Part of a small language model's weights.
Size: 15 layers, 2 heads of 128, 20M parameters.
Architecture: LayerNorm before each block, rotary positions, biases, tied embeddings, normalized queries and keys.
Training: a variant of Adam for these matrices, 10898 steps.
Each number is 128 + 32 x the weight over its row's rms, rounded and kept within 0 to 255. Layers, rows and columns count from 0. Numbers have three digits each. The size before them is the row's rms in percent of the matrix's.

# layer 7 attention key, 256x256, rms 0.0381, rows 172-255, columns 192-255
086:083140116127098188106125151077114097103107096097133163138125103151120159103151140152140111126128120106120161151112108140109135138154156131136145055207141137140210122109116100102150115141142198
124:088158164164146171053100124167102165121074120127099166150110075108133195143124136106062122149097104144059123149114097123189115130192111126092141175150108104147096136126147134123135136168169133
092:148121094137141149137107138129147100094126126130156166123141182132185117155180099093140117137160147159083167156105124096122133104107148138181122132184169157108132082134081094127135150149127113
078:102113161120181204194113117114093167100104125093118082147128122174150074146111158137123090130162130104101137056141110089156087148100076174111162143088080193142111166148158139091106134094108162
116:126174126099101115168223093154100116160130130126139117125134091098126128082071113120066175108113121164121098122124132140144137154103111089074091094134144155069095128154156126128113114145115133
092:157154142225144090121181137148147114094111161155077108139061093088105109156105176124109093126159097126112153098104098170133136121125134148088165131078102161181126150137143136148112097176117098
120:088140125151134118079148093163069107136090108156094139135063077112098136133086075159066114141085169179121067111185068121149166116156071113137075148121104100139129114101157168155088116193155104
106:137092080121151151151134115141130133180106079128137080126114106118103113105123119153063106112114123134138061117155053151159127125122106150073136166149151158109177123137156139128123105099133092
106:101096114120179116161111142127155114135091168105175166097134096090149161116163130171153128124108135095135100131091142147128179157093157189142101096103136091127151109148132108128155068112096130
112:098074126105149109171115133122141124108152173141174151131153176157159125133155134138189111114132107117086203105107169132106096117146064107143158111141106155163140101126059124088149129079176184
100:151140137101173173162166137135107158107085106070117099139134097210173111110090073127095079128162166123155158114103138059119129094138071124132096115072094143090070112103133161145152117038105077
118:075169130143156068097137087156152115164059146128090120136110138088118111140111130129121120137083173137160105103149102140146137159116087094116092157121146130130099150151135132161106098133167131
090:072167091120118059071162126143127173155179161121135095154163072155127118117098097138073099132091118138197081080115112134144133164058107073106088128108165138098174131149122153157078100111121082
106:179103090103079126126103168104137122073134098077168116140105140153114192094188137091164104141182156117148162168106127100143140100162150174158142052166173161143131104108084135124141144081152121
108:152093114124081120144117173137145088126166139113132128124157150168120109163157127176130123112069089102137108176138105116125132108159103140144175128135096130156125151160096083077136116140149142
101:108121116088094111168094124086143211063175117143176112101153128151165102146159138120116104122174119114125128106075184130128154083108131117111121103117147134176131091127066113073116108080083093
100:072129126098081144208170088140107134154143093138058152142111107145113063114120125178099099124122105121121120078118072117171101119137120139106106164119108086133181097122138132166156141146151132
104:114177147163121182098152116160120132171129062149083096109126171110117109142103183144096117180115103135110133108158121140174172143155186143074118152143138117133135147155147101105094128183187110
100:139133144098155122089175130146083151093095214147111080141138106123141121121106133120118115161058099122087159150070163140035150145125146166113129134076125150188153193150077151109106102193123106
105:127120187174163188138092165151118128144108123175115160133098126121179092078158138119134100138165147163121150129123148070096133099156078144132130153126090160118140132129087168119181097096139108
103:071126119170111158130100181062134124093134122132150149131181140144137138143102154103172115157153066179084128157114156115121113128106116130148098067217125142114111109129104084090118157124123144
111:097134140102132078140133115144112144114097071095122066163134112132145149087133102096107175099144133108170106154148078149134162102140133157125087117082115191115108146146162125200094101132104121
118:130152146106122123125157122142132149148102093131110092130144104140103127133093103148070156135088138129134094077140128157177105162136093159125094140129111126104119125174178173134089118148120124
094:164097072120085142073130127142125109193142103113111142092132152074069131116130142139159107182106134162162132148094194152135113171098134107122148111158156102141191130148117107129119120179122109
103:075110118158127209130128134104169121125067172101137112139131181136130144110105138101164092096077093159141182174121122126153110125130134159107168106128134096127178084161161118045082163126165169
111:110207106125147149140161122091097128103129131150119111090135100076108114154107188135086071130093128161110095088152090163180158162136150138149127121124152084129142129119123120118103084150116142
103:075130123204116082137199091121141123122158100134076099084126086120107177080141170096153088176131175133127163110082114144069102153078086108155080053092142155158156140182099155173115155138153160
102:121123177086170126179155165144083098111144120165168164142128111093176119148111079078147150134167161127100101124115141197171144143110161111172108108144129135089120131116133153049088166117097133
092:122121135098122096157061137125083143113132121112097169155109116127175144176146112111160146088164183109093155149118115109094142097141133149158090151117141139109069162108095113157137130082110155
120:110149126080143133115150127158163115090104094094145075184148085131144140151147112120133153124122122186058115139150097113170108110178125144098090164169142134100076147099156127134131118134106173
090:140127134118152101134144140173110148201163167151076099095140168092105116150144164165135097158093105207208089079137139110116127192108142112106136074068143134165156143155104085121164104172168146
135:169104078146085117149120156107142170118172100148105120112077118108097111118158090119098104109168111110159117155129156086122150110143144161104144098088121162147140141130133124141114082084121074
101:086150109182126107134156085098101152138138086150088132122121131124046133083100156193109087148114097165179138122101121116189145149115175164105150146100107137167160178151131109139120099202148103
114:123089125145123074141147129142122123170147088135062151148112110109088102111101112135097072189150122095138142177068153077077121149141142127117128106073126162174137140148089098152167114148103108
097:131126146179119111109150135121083100163138134153116156155129174140092187123116178173075066169109123176197194109100097124131126152080167159114146127108174135143185104168109108108121122182142138
107:128148158154109131153135147148106135107176114140089118150127150139081122080131160155102174156149078152108127111101160119090136188166099172084137120135142130170131130156071097111102187206112131
097:102142105161083144116160097134086154145168157146074167139161152116091169088124167219109099186086112192166136123111151106116168189098087142116100131119135102183120172070067112130128150197110163
105:084131138092117125123184169120139175102145117122145095146164086126203116123123143112181127185144144135139137145127134062141113088039098140125138084173148117115126096100139132136134125130130205
094:075165083199107100138123161145127103148154116117148106163169113130125149138138180149088083136119124154098151117127115091118102148033142156124189138120155118144149072144151078060143189115135174
100:093143176157108164135151137118076136110093162174146136101133157133097176128099185193115100209054095144100137036138118130154124110140120136107146147126144057147186093199132075120136138148159169
097:113142115163141173121178074091108141134127153141107165145148165111092100139099162155144126119109092106218125146127116107117121114092158120106172132085171112140212134163136091133128119161097129
108:143092122146114132184165088120122141154089151125101098128100102084085144037102102126125146128193125110179206134095172122095117063140159143094153121136122129120109120116140091165136105143117075
104:122138101129087148124099098055091122077179152103128138114150153104122165112104112170132124123132054150172114087112157139097067101122151130083133130115139100123135077140142144092050124182125137
096:159128103110091139184143132149147127091103128107161142133129091095159140097112096031167191156164136123094125101120143134108138162138153133136127087135123174083155133144123116067129132059124104
098:131121179099215115091188105109143137097076106138072134111118141122115137159157109133120124132143125157123112137132135150142168152138145123149097107084121141115139140105059115172166132105153182
101:138130140106149091150137119106094183095140152126035123097157086169134138132106146118170092146100143162097144124136084114099174151088141154158108063112148155125169113126103123186132090178111155
096:174151114098159155100098167095154108108184138104111199119086105177161124159117179112108163102125096114100151135232134149126199129160098145164163126191137111140128120106066118123136121116114130
110:080190080120125140130078130110115097140150145139110098141194162128136120149095164125150073157125127165159099151108041103148134132042131140092166096156134157169155076165184166083099105137080179
100:090067150148086063140079124173129146163164100075160078088094101181171168120198086070167152121144124117160174130105147174130123148145108165161071121096151165141070120173091131109119164143125091
103:155122119121156076120135168107142112126112118114135156141084183068097087083196131115170156100162119112088161148201157103166140085213136121157164156179079149168118149093111122086075204111145205
105:132102156130092123162127124092036122091111090106103123132086114209120171129100118151157124103108131093117122123141137142102176138144138144160106060068137162103138167145107117125133130110170131
099:124138112111107122133086149165125119091154143120162148155219125101135178148117111087183146068148106110115151178117178170170129121133130118159107091159116178126100050091146139099168134095142141
095:153113070097100137113195163078150096121120089142168157121151146099141178152109144115106067144134071171173162111094114097192042092124159138089173159181147062100184121123213085113155100139114115
106:135120114075083113130088121095142138152124147094183117081140124161184092196111111082143167114150177099143130152147134106098131112098116125159161145085115108109100058108142191116117130102100163
103:168096116109101087109097135147151179162145154100187140138116115146167123168155132091152147121078074112112178143128084172112141141144147177127109128099132109191090154030114037053093118111133195
091:181161201124131123109108050093114104127112186105196139112120085107130153132088083121176161162146170090100120117103152162113148118133132126152110091124075135038108114124131162134099136131144068
102:179061130122104124170071156185120094099090091150080158105114120144119069100145088095147142130113192138094100159151139178124164086159129087156129157060138144119131148086151114148106155111148095
106:082148084142112173094064112082184084158136126093172122163115173149078112147104179117140154116104089116130123181145130094134097142154219130094152150212111099161191100108112075102096142116109165
097:136170132093101126100115157104136135133112106121204089137210155130156168174135100118088138140159194118104125187127091158155046094079145106133149140112146104092090108141169179105125159106151175
102:188115109116093142154099134107082157153133157120152158148117113083101129122125095139119154075155115096083110168170160152119135115126160091117183109125191115109102105089128117095142147085138057
096:202130118096146075133097144078101120082128102108197062097086126112190068160177154122101085134152108105090130130169082077130145101174149145162101160153137173102127146131145162106110073129119097
097:133126102119153192127112132108141148145103112129124130142117175154115121151091134158132145095050124165142124126183143084103086092172139083097131175068124031144144151138172112114150135102160094
097:080165169162165110128172111160139116094133109141144134096107147167068135114134151145088095144105071140135100081068112104127166133160135131112086144135136177161183121232178163165101105127124099
089:102128137079100143103161134167163098116082105138160139151159141175122124133103062106163080137121155127112145080104112166120131116086125117152147143109121192090096135103143175152116117053121139
098:156155182204135096158127141153074117156114165101125160099079118113111163108090138136124086167140148104120172135149144113111205181134066126155115141130101096094142119088093117131148132166120083
104:173121161151157113129142168137120108115175125135100104145167104210114105160077105153149127148070138145098115134179130083146182129172061102145122113095098147164107153139175158119122102128141145
095:098142128130183149162140188173130115087086050190095078147118153160103154127178087154100143088109202118117117083129060112162153112134139113116135138145126175106198120120168107158183105163203164
109:108178142072192137142137165097138162095108074088123073063119068134151068148160083138105163107158110130163092096094084128106097147175085135144136134109153087147137097129133116120152084098103138
091:174113120139178107160189107154121113110141085126138093141101069151049148104104127109091155141099125105134134116119099142125112105177140138150131091079074186107084161173172105132157132172090080
101:142103110176120146149146128151149098154122097152109165110080197141072133099129149165055103139097108120189145111172155090108124175132107130089193150138092074172148124168171127107150130173188097
098:163122125119148122030169148031179106094048120111193166160168159123202127170129137123111119088118146102107144120159172132155127124150168108133145134221134126081111179102128088082155137104146149
099:120124139132204090109091163157146116082120127128109120103111115130122115151123085066120156088095165105012120106140111142160148137162115110178095106225118129057078126114122134125142155083078142
095:114111148190104168199191136137095179150182107128106147095130181088068109100110184127094067159151070132133121123112140112117119136157099131104136183109171129165175123144117088150124094146144131
106:129122110161082108163140125092099093105136089081093094077108139112094148075099120131152073136116127153144102143049143133124121156140115136133113144146126124133181052171115118106139104157155143
099:102119139139126103141141146153128096195139194127094148085047124088136148113129156157178136093124117113153140076175072118133146121119031086137136125127090120099078118150173170106155131091149176
099:195122179159154118120088139103063122080120129140101106147080141171125147167113130155134111161105182115092137111190119158145140134166052132163090113102123129176108195101153122156092154149141131
095:106136154135128108119110166095164136124124128130130083083117082135169178127140114120155140104122179103094134157174110108157177129156126106175129125158156164105107153119083074198114071113134108
092:129141119115125081037063149049125155117134084164178133162143074167222077165142133089141078138128200091106075110137095078117128149084110166151118135079159151079095204118171171130125129104121128
092:169107170159153095134140149132111089109121098102155141076079116118162126128119138109156088127137166072060095150162139134112195131098074133172092104142121152041122144106139177149128110102148125
095:142082122186084174140096151162121160140125119105104139102098104197114109132138080139091143179121143090158128096121112137118087077103047076117145123098128140141134070166119141163110160179157162
087:128150113160072124162074150079140148142146108181125101111119144134112117080137109121101104119155171130164200138141126057085098164101138136088160151092110079126124095127140157106190138153145157
096:110132130169068115143172118142086133128139114126082092104142100124084153148146158192120092175101132159152109104047154100077170117113159093120114142022160150185140122173102100165129133130152098
096:144158127158087129135108122128119138177123160195107132094107155058132126081121176140088125178098122122180134111132174138110151147073152140132145186116136131168136140105130147126097062174111053
098:125150116143118095162109129156136139155158125163106092093169189130102122139109144130116124144114065124075178116178133158120129096132166183181122163127121137153121065124120144113135148130123169
# layer 7 attention query, 256x256, rms 0.0383, rows 173-255, columns 192-255
115:042139162152193097166183157119178134125115090128183128120193120067119124109077119078113076149097065160105169120124138152180140150098137141132184146183143167053095167160141146108121175096090178
150:134156147155103117148121108141134098100145143159072134130111134169134127100186143139089114150141127101133162152099172103072136110160150131155140115080124116182191118139106106119175117098146130
113:118126137130137103168130129105147107155125078106093181103118148046110138145219125113133125146070157135118149069081139122112114169138067193142143141135095124110115168103109170052165125088089135
107:114118170150086182133137130150159157078099128150071146092091124117126063108140135091116073129138136137101128134070136132133217058115199127187117134082164101083133122151096144156125126073097143
104:063106081166180154126136067157161122165092137105127173106161141065118127132095145134123221127144179126184133138134121115131077181105136170046152167081134130175132141148142098109111169162140140
100:098159113120154158153131110157155131105066073134146106093125102095123161113128109119120130137135083188092108087146102157135178126142192121134158190148162170095149150113110195079099108136131168
096:185140068134061129103115137171120175079076120120146076165147125173150141112103131103113082116137088138139147092125145135143153126177194099127114120115145124134110130120103090196104121086147136
103:137114071070105131141092078185145119134201161194150090146127088125129127126155131175128130085167105095155124108153145160113053130116104074102109124082120168179134082112055147131115116126129163
097:148178093080131151121075077108066112135189103158096147149117130117038133084131126180096167129113134107152142127142128131042100155144100128155100154104123110180154172116122125112156132168176151
107:140143160096187118144079159123138106112162095148158124117138163141121116123171127030172094164111150177052145207168094171161100145147162116170159107173145127115155178079131153046145169124142151
111:146115162079084136101128157189094128114076125100188089134174090135140137169126050145129222097114169153081132119098127206142147114149170189116136079116093147089134123129063100174133131103109118
101:183099116128106162175121152149112187092097105088116119160105134109205106135088108110152145076096156138163150085102165140150186073101170173082142135101118115076066123119144020176116146107119110
103:125104071101156165099147059116124086143137080176165131124133130177150125157101161142158064079133130075198163105135167120115128122119164126131126073129155115121085082154078144137143150165149057
107:106171120128105116091120110096151136111121157111146122086122113136117137086119128137174177142093137071174112145113131106127093163167041107106158104120164122153115125100070064099113096164128154
098:102095097174145095106136157128129125111158116113081116121123123144087102123138110086120109152081128145150201190152059096125126137073144170172080187108191075095136161118134125129089058124103115
097:094164117156160139163135055069115128126066090122141137124102153130130092135126139106087107177084159068113064129056117127152182109152126177113123089154127113139169167183174152039108123106134189
094:126105134154119110131111104191105110124099097188131157106170119093127157119062104170115130135100136170091066128133171182210128134122132130076151157095130167120124122194148129166140181118105188
102:100127134170136153155135097121152111114106174170069162121132183133118165136155079166072128144163116093169178115044184098206071136121102160123195186115093118155157140138146107071152142146124142
106:119063123173129114171091196096153108136174133138125114128116147186156156164166152126144145192121134172171135140177153120108094147097131093141174165071119153146149174116098134090105191116189143
103:103129102134097162090112131124122099127212160133042197076158161135115154140100160149128146139109109088160094156127155056061101177050127108130139131110100124187094127146089097136165137137126141
094:160094116142135171138095116128109070141137127134064191084111120134208109135142074099139131136125145114138104120132124166141127165090100091173124078142130163092123153089133075059153100117083112
154:101116143142156138156135121134128162131131142072162155118172129081146092151085078108181164078094138137093114136190114171174128132101105140091099161150157165059076143124162155155110129128119140
106:157157116153102114146151146209118130104086165041160104176201131125149122203040092165176160108123117137141112128149148124165106099154158094114126149139123158142065163101122085201117089149085112
097:101136131165114118059153119104114109113155127087134141128134144172115139174109158199166179130116103102187054171139103168111129164121107071113167122110101140157139204137107125120117140161164168
089:123109145198192133093141102112120113124081129133086124083090116146162121149180067108101177117075185089161088089118147107179130165114129101154101127113168114106122170143153098125157127134103145
094:153108073144151127111133088114101072110105158086071157108104128082160125116136132139139129176130091130134122132083183139110152105096162129210123144058084120199155163112089159114155125124100108
102:059119084182150135148195100072160129184144183117132151175093135143131158207125171142125164130122144112151133109162113050076127078160133136148135143183125166193097152129114081102130150144125156
132:098144116173182139119120128112129104157118166139116127129098133142134092086167132117129114196150126107137148164102155096129103115151113121138197094072142130183153102112092100070147147123144088
086:125119159146133113100123156129084103163159087133156148133133078112175145122087114106152155096179118107102113194106120130145141150136102148117120109160073144112116173121152120132116116137093094
098:150120158143097145183113185110123181085061171144131121130097105125110081182126090118130201088091145128118110059094176147131178115174157101154121105112177148051127132133120075159147156146157129
100:132097166156117140083146172144118141083104081189089092100075127176154123088166112107107063197139171171123142145073126117100191101107156110161110117063205109144161130111147082115129092127188109
092:146107128095142122133116123152096139132103096066123140137102096128187108138170124152077129132111173164133104080095054149163152138133170149139114098176103129121118145184162178148088114152154152
099:096139083139107137109121110146136113126119154162145112137096164082128118136185131162108154159118128202120122105115135137073156070077165136126076124109154135167152102158112107090131115140170093
095:094197102174064144136135062135133120109075140145070127142116117139132101099086160167092114153061123134143133082111137153135188164108188131153154152101113060076162140163137125135100126162140170
108:158140142145127160155182112134092096157099151133136170078075129095135133088120081118089100113160138100153111088085135089165110080140098120103169144154101139095122095150141176140102110180115143
091:080170128128129118160168094087113100105083157157110109100102153065163154134124104129107148114111089134123147108104164099105109156092095129123132132118120154139123148084111140119163157130148172
096:113164101127124171133119104100137192139157121143128178174203092093104097145149204079133112117181083121118170201135132143135088141112113151090168095152087109100166173113071123067200157144089127
098:108109156148137129191233074146126114058192073164081098107120152097111151147120151131123127168094106091146147134107065135070125136086139141112105091120152081101100141157092129101147109169143138
108:065173153168102089115158115119127101119113166118086157117135109138108139136108101122073149122063131083100122112121167127152136164115118150146156099085083109123136201120179136136135197104160190
103:124160117142068115104085153151092110155106130095087155144152110146117133176133163114090155156080150131129099138099082110152089165156124182140128119185097055111144176144156135107159138159186192
098:180163117109089171107131119151125096138077129129117150186132148147101141114167142128083051163186169182099197120111061141145102139101156129170110157166135167120139114148125155126126110085140123
102:142144135138054146125151085166121158178108130132079175083071148098113123132131096169137124141071142126206111115056151124142153112102147077167118155103165130150100104120163091136098082190073141
093:157093106093135145103116101086118173083163101110163116083141149167159112138196155094147065172091126135162151134115107160079128133105188093129121121092139168127172216118130127136129115133109128
098:135130102148152137026092172161169127131096125117114141088120118135167110101159124155134167122095116147119070135169165203145127119132149177135156136073101146147132179130195175171201157137120141
098:190164108114151205113084151173128081114098150108121137124117135105157160136106179155154122115167110115124140109088200107143096098133132113135176094098130134111091082134074113069117136124125104
091:087122078133127090076163103070083182111219165116156148155150129107110141159097166160158140102105112114155118092149104100113147081104125114105132125186189113080054127091121125153106120107115110
097:119128131175110135127142069123093152135162128095082160132124103120099172150166150101111121127128135094131131125141163090160115074127072107163176101140132031153131164112103114092163098149129152
100:169095103141194139181165098168115109114100143114127133131090134144151158134066102150143108107155157108092121131195110133143176163080140169117137075084087124106105100140150117166133142118104071
091:110124082118126107113109157126121151156135102094195100102141142064113155140087155151116133098152081184121126110150100149075157124147111057068094137176088146155096099156187146180130130163119077
096:122181117161101109129165080105123105120127161147161138172078146142109106135110109152129148128104137052145079045090167095107070145183122159163098117163160141070152121124091133097124117142159097
090:121114171129077114117138180146096138159109145156142095153181123160092185130147152142101109113129077101105118109180131126029147126206128130131053178133105137110130070114059149179135091115116093
091:134109132145097194136074160148156171163154096114107120122141068127133124129096140072141064133080163169125146150157097082136105147139179111142105152150138113139103141152125125152080108110091126
098:160118116139158153184119138156147130137188157116155162138158137105127106151106135111199125117168117103140187190155112144113101160134137164113123142073164103111143112088131104103148108113137096
105:156147073120184121148159097123094104184120135121170135116141152126119106148060099158128148082169109109167131137160154136141153229120135110130191102105114096112105110111124163177132165140070107
094:107133091016088141101102110155143127174164136157143154105119153102116150123148160116139109104112128171092168165136127136133162138159169126138094157192118161127140089073129132160136105149105176
095:100092159154107147091129154111150097086075116173149090156178095194059097060057140118103133151151116119095189097147218171099134122124163097090121147138103118129137088127135189114115109070177152
091:120105160088151118124059059138098165134173101124115116100128103081173178132089162174086176091133073092167100148133068111119092146120116137076106092158087117120077173090179174161178101139163106
093:109139151185168134174155038055110145156180109109139175141126111184102124083092083160171174149105103055070114162097144077146076144127112142087109160123123128121113163127127148161120140127116103
099:121127162092141106112125097105170125097100100122155105087116167188170075123094154147114122153114121151184136146109072135081206114196114108113113121144150082122094057155101139165061090163149102
100:144109146092180145129135164131179163138128120152190131114111108063145081083167062109164074097152209120124122153120180105172129104145105108111201141154167115178117140116156140103186135109101118
095:124145118128179106100118116097088142158104114133137094112160080204098183103113137141147174149144082138089112170115065162169148121115158171125141080158143132075178165153189152135104102129144120
089:155119140147083102110132085170096092132086095156076149088099126154208141049185099118105124160140193136099078135055141174148135100180116131173164118107133103159151146080173138054120123112155173
104:138135119145077138084122105118126133098128117165083171171116181155096152119141165147067094130169062143109163111125129129097129125192120134145130149178175095138206149126136165105180099130174120
099:128165123091162087160095097120132156113165160151139101114128130047168105108135132185145108121155115160061146071152054164086148115129131076121123158188174166127088066152112133133104107106146137
105:168138148159106169078139160110174106106147136124135085165093101124066122131161114132111182164148166148119106117161179123145111110199083155140192155110120154146153167080144119075182171112174127
109:101116160152151110088179197158147146098090100145167101153122131209161133072144168142122146123108131093068116141125139168150115135187110120101121108124109148115151193223134104108108129106173163
104:113080112173174147157134128114138148096092151094155124119129179218194135118127049166155173130108147166141126115151152014142098138121104163084137063069177138150123167137157057088112130117087060
088:142134103063134130115108130187098066197121125116133171090101137128217088056185114120147085145145207132109143103059105124204135163122099119118205131110123139133112126111142141080156091142086193
091:082127110147104109183131151151119117139152184143177124109167102096146151104091150157135131134052151144132090151088060172162134188122127134114121098158093072117101118142180137124113138140116199
091:099086159091142136089141153110145188136185115129123147132127181137125131112126082148082132145081113160065088183171125112139110212139110159095076156132086152122134150150144035195118144159152144
097:121094141072161080143100161088131155052124146107140083114104118124153149082107106142135125093186115105069140168114135127065119050174080114074119097152130166149113067156150113160129131106166137
089:191150169208105122143045213139091132100084120122113120075119145133173132133113080096090123153095156150196116156131159166137180118133152099156117097080111101128091146138142118070125149126111153
093:132133149147164205090147136158123165083115104124073122093125125112119171096119092133177114170067102126114103158111118103150133108125161080147138180070166137141124138124106100139069086163118167
095:182135128077117118119111134132147155093124085087188150130139088073106122123124102121139115135179116125161124080044134125140075112180144088135140134079127173161189157128088136110156128141116108
102:120150148158068130118155112063133082138099126111144116109092071125088093120148072180124160184064164142115117045099159107147153124180100127118154165166112190149157128145120120132098121130179122
090:190093105077142184101090166112116137140109122140116147111110100085151111075142139149128125104180143148103166115154161159124089148125126105124180117133088145135148116090108118141141175082135097
097:095112107167179197129149141132153140100093085119103151120130116121157109103114066040106123168102124111149128099164171072145109218129104122134145150104118104136138097107122108067137163131167156
103:177092120091123109153088169128152135111194128103157096148109083082131128127115138133175097149101110144108172094149167133084135122153154128194119150153126138105060094081094152142137139063062073
089:090212131145094120138195104128102132137079166134149118148154142121130138101108125139147080095108098069097169129104200105096109126120135179119215124111069121126125111173167249095113154110114160
084:145113129167166123176168111056111119065084122101171150082100097152147143123120134146170121178129112087165133115111104182153144098079168169110147091107133145133100161160142169138090124174095135
092:148187165109101120101088168173101112115132101099095134106131161194109147105150124106102048152144132111071146154142144134136164176125155175143096112127057088090158089138147125093127049153169120
090:125128141164104109211148125146145106103118127137074088102104166136111125157094142116035067181117172148144175089112059187134135157124143082134136144063129043115130119131115099122102097125149120
111:108139159144156112129132052140134097091123160124143080112108158197139145097074096135118115110142093088139109050118159098111135111090181063085119126089143127152090117198095115150152151103176094
# layer 7 attention value, 256x256, rms 0.0382, rows 128-151, columns 192-255
094:116083109118153207141152142105137132123126114160163105097096091123128087155140128119095127177134084164125140117126144137087135137123157165151210113124148068116183122178089087134166087091068130
093:106107100065130099179117151123203162177129105168127095135148123145108122214131109114088172140128106144136162074175158120151087138179107152133140090118125093143111141131122158087154172148094101
107:103133141122116180138139110164136132088123174141166131106129089180134146108145152195173136125113166107081073068152053155137105164180116111147122170125177075126133194149137150126140170129105187
094:149082095145193136090163140141138092143191152095104155129145111203123169151099081194120096102042190112114079155091124163188120160098108136112109101125115130106109150103169088116110128102176201
092:189096078176144102163130088098109128093061119151221104110111118182059089135202094119111100095164136060121124084159118151120064165127092133202161179156176093093153161161103147144122141074117133
099:106090135107131208149125158121127100168121085112119131146099133171118115126133124136122135075117065096175182095123154114091160144157189147167080166124203071146094138140121194101152208074144069
100:179108181110116124060103128109116093170113134134158138138125109137118114130107070104133149144119107193122108137143185142163148138119088111104114081131058090155126107156089099150138100158092077
107:082087133135140159129126069105082105123112113135131119072144124099106067170172130106117133099145114089110096105146175090133078109082094139072159152142148067141112123163120126128074105168137097
096:090130106179122171128169083083199122082110137134140114165155103111123128127125137165139107067166111103081114081157077156109116162165149053141159164112055183100160079173112193090090118101137127
102:136156081089177179128139129108120129200181112131123139158113109121172139158079107135097092142075134164174126164143200175085114178137122110139111095148089134103104079115087081102135087132120135
101:069115162111142123076186151131139103181100125144142153143123107132150079115148124190133147106188145140074156065138086090181087149141194111176101162140114127113096104114126090177152159137113145
100:118094113137116059131171112178156058127151027091128131090083122136084117101139134118128119124161183125107160123129113142088094199158113165088116176120144134105085187169144154190182092132102086
098:135128123146123159137152113126094133109084087089128130092127100141125114116132175191098126085134106142160106139118151062106183116010096122121127126102128144109113152142109093195100100125103170
089:137165130122125077077133054158056134084130156109083121096221124079165139125143128137118151117096119091148094150154162136117147143132074080142057184125076179149099091067165098097137179151186141
109:140164075140092200212088136081146133105128147101155129113139098092156119096149171135121150144185106091114048126113099120127117190073173069224153167154167119106143084182137137126120133057097165
096:079130123141221125078148151128149114137097122096097135103064122126097108136151072150175093119122196117095111130111121147122136097184137156135160194115149093142157158120098119110071120162150073
099:144117176127155074142098174142033121161143173144073136132144130099169131103102123148109142127112183180118100157064152157173199073072035109201147140178149082105096096121138080145127097147148126
110:102154139113151192157094202154110148157185111173121133190148116148182132172095120119165113153124148142112141176165141128142059178158111050136137121127079110184135152101093057072186103146134180
103:205176127129068165127137084175119056126109050133129141114092162129102098081111128163163147104134113099194136116114067119140095143150122130148112104156162143142124146122098166097143139141138083
105:085132182122169162156130157105070197155203161163091141092148143081096143117110157106063104191078119130186149145071209124189133118115080124148106092113131123140152057157106082133069087217150138
090:144123114073157193131208101131173136105188077090127109110133195171102198138154145158150138120097095108165189162141116105091082087184131124052112183075146175127117206160141085110090121102124159
096:103128125144118032124124150086171148114125165132111160176100147167180149129132210094145229161219188133119161133071125105128138120149070176166141076107147167130140119130147099125098125108099122
100:116115136153099137129166102129140141118119120177079114147192183120100153162106132162085153118143168095175144139127130120111140171121108157100115120087208070123124147134156077115073054121083171
101:138121104129126149134142063129140149161103092114146082136124133091100132137129134103142107127121129105176157110146185119067134140199129188100121147075100114117145109153130072102133098173085087
# layer 7 attention output (transposed), 256x256, rms 0.0473, rows 128-150, columns 192-255
094:095145107092155092075166172166171120147134063094118132183124171121131138134152099131165128110079091164051084116141091143160159163097155163133078135156120139100089148136173180151111110139111110
092:183119147100087096068103238141193148119079078110103143169131129126081140127177124115154140125116162182120105109082093138145118113167128119168165132167179137159115121071171157112121151143157186
107:133155132099078099178163103151171127152155094145157061115129102161089098207166100129098146110144136109144135129202071165066124144150133091138106107118111144130109072182191128142093120165099126
091:091115130133170130091115132171074069077106137123138133118147191123139107164100140170100129089155107090183126139156081138106121166126114059103152096092078154141169188111112065106118102115091118
090:124157144101116100114149100109130113078213083127092143138156178107121089156169105159139176080110122162115169166082125105111116125154087121088116121142140121114162119132111093126137094120093056
097:179139124091072120192171112070116144172138093134093106120146102075060115103143107140198156188116130130155121134065107089145170124133134151176168127142136130113099096114071114194179132122081073
098:088160151111165092045149175088113110114105147134099150144129120100148147143098142108154134114154055109125157059159110144208146166117121156134100120150105151082123165149110124138102162109125166
109:134127156138130122087150133063139166094140125063151131153146178128087153134138207096067152113134086138148159084151148093154121091136153149135103124218130126138191099160193117123093153131146123
100:124155087148050108079143118134138169119172093114169132161112111148100123124078132165078194168090070134135112132132083120114108141144069080114077147105187152134181120104122084071122116136122177
106:164080146156115135108111166180096109067101105096093076107144141088193111113105068186110135151144126146145108147142156143184137173107135119125154104087143194195140129081147124116133116111142116
094:123112092142153115139157110126203151127137130142076153111057126101111138133124145150110153142145071102164123105123117119069107102126119131092100154140064168057140135123096077163162105170113111
101:171117163129124140172090114107123143095172111118104158108112120181161051126090113153128183086161147083138153173095175098076159079116087137115147101135095078079069105140111109169165139058120112
100:109138183126147127135131127148118133144190171095198125150134214161126146094044110123122097109161101088051162113150074154058128162089125122135080104124123165111165121177111130178111129132128109
093:138130134151165129077189122100122100097120160119099117155101160157151119112129173170081170041178150127167115157193182117081071141152160150130114154072180143148128152134107114165115125189125134
114:105118127140082116159194112143169158177135052153139157144130142151134184133061121135117152122170095144089130129115139103085154123099119137144150081130143161129180067120128128075149095142091118
094:124137145132141121109175132137112127098174162136118146130115101122125090180062103111149185103088132140192100121111109114116138130112078108096095135084114111066082089108116107115089128106094076
100:134106153137175145140102112136141068127168148162123126095130157053185146115106127102117090092194167114147112136159092090106069073135117104099151104094105063089109126218093139169105117212128134
104:185154111117097135089107180152151118141062130092091081135082104104173115157194080160118122128156109192148151119153121192192130141151189090152171096109123113150172124061161157079113150125102174
105:168135134147157108109101174115075155148155126142081148129129093113114130116163086166173167080170133100192130107090170122159140071150143121098113156146152156136087098078092111162191146155142076
105:108119146117168160103111130124146098188112136131099161143140129138139164089066089120117130151164135198121132139140140083143094164118137104042208116160104156195132064204105156136097169147157148
091:146129131133115156185134130066108128143159146115140126151112110119090068084163127088120128152093117116133126098158152154113130091106145124165092117170123160148112102115106170112138160141132138
094:107095133142077127157079152209215158141072146155116152147125086164118084109139097059145140095166162142045114148151170141153150118130072120126122192101189066084121170129129207076172148101087160
096:164149087103088088122103077134158132164159113152138127097138168153142110079122176158103116141177133164156116144180130124110070125150143163161128136151143142104134094194152123137142134141117155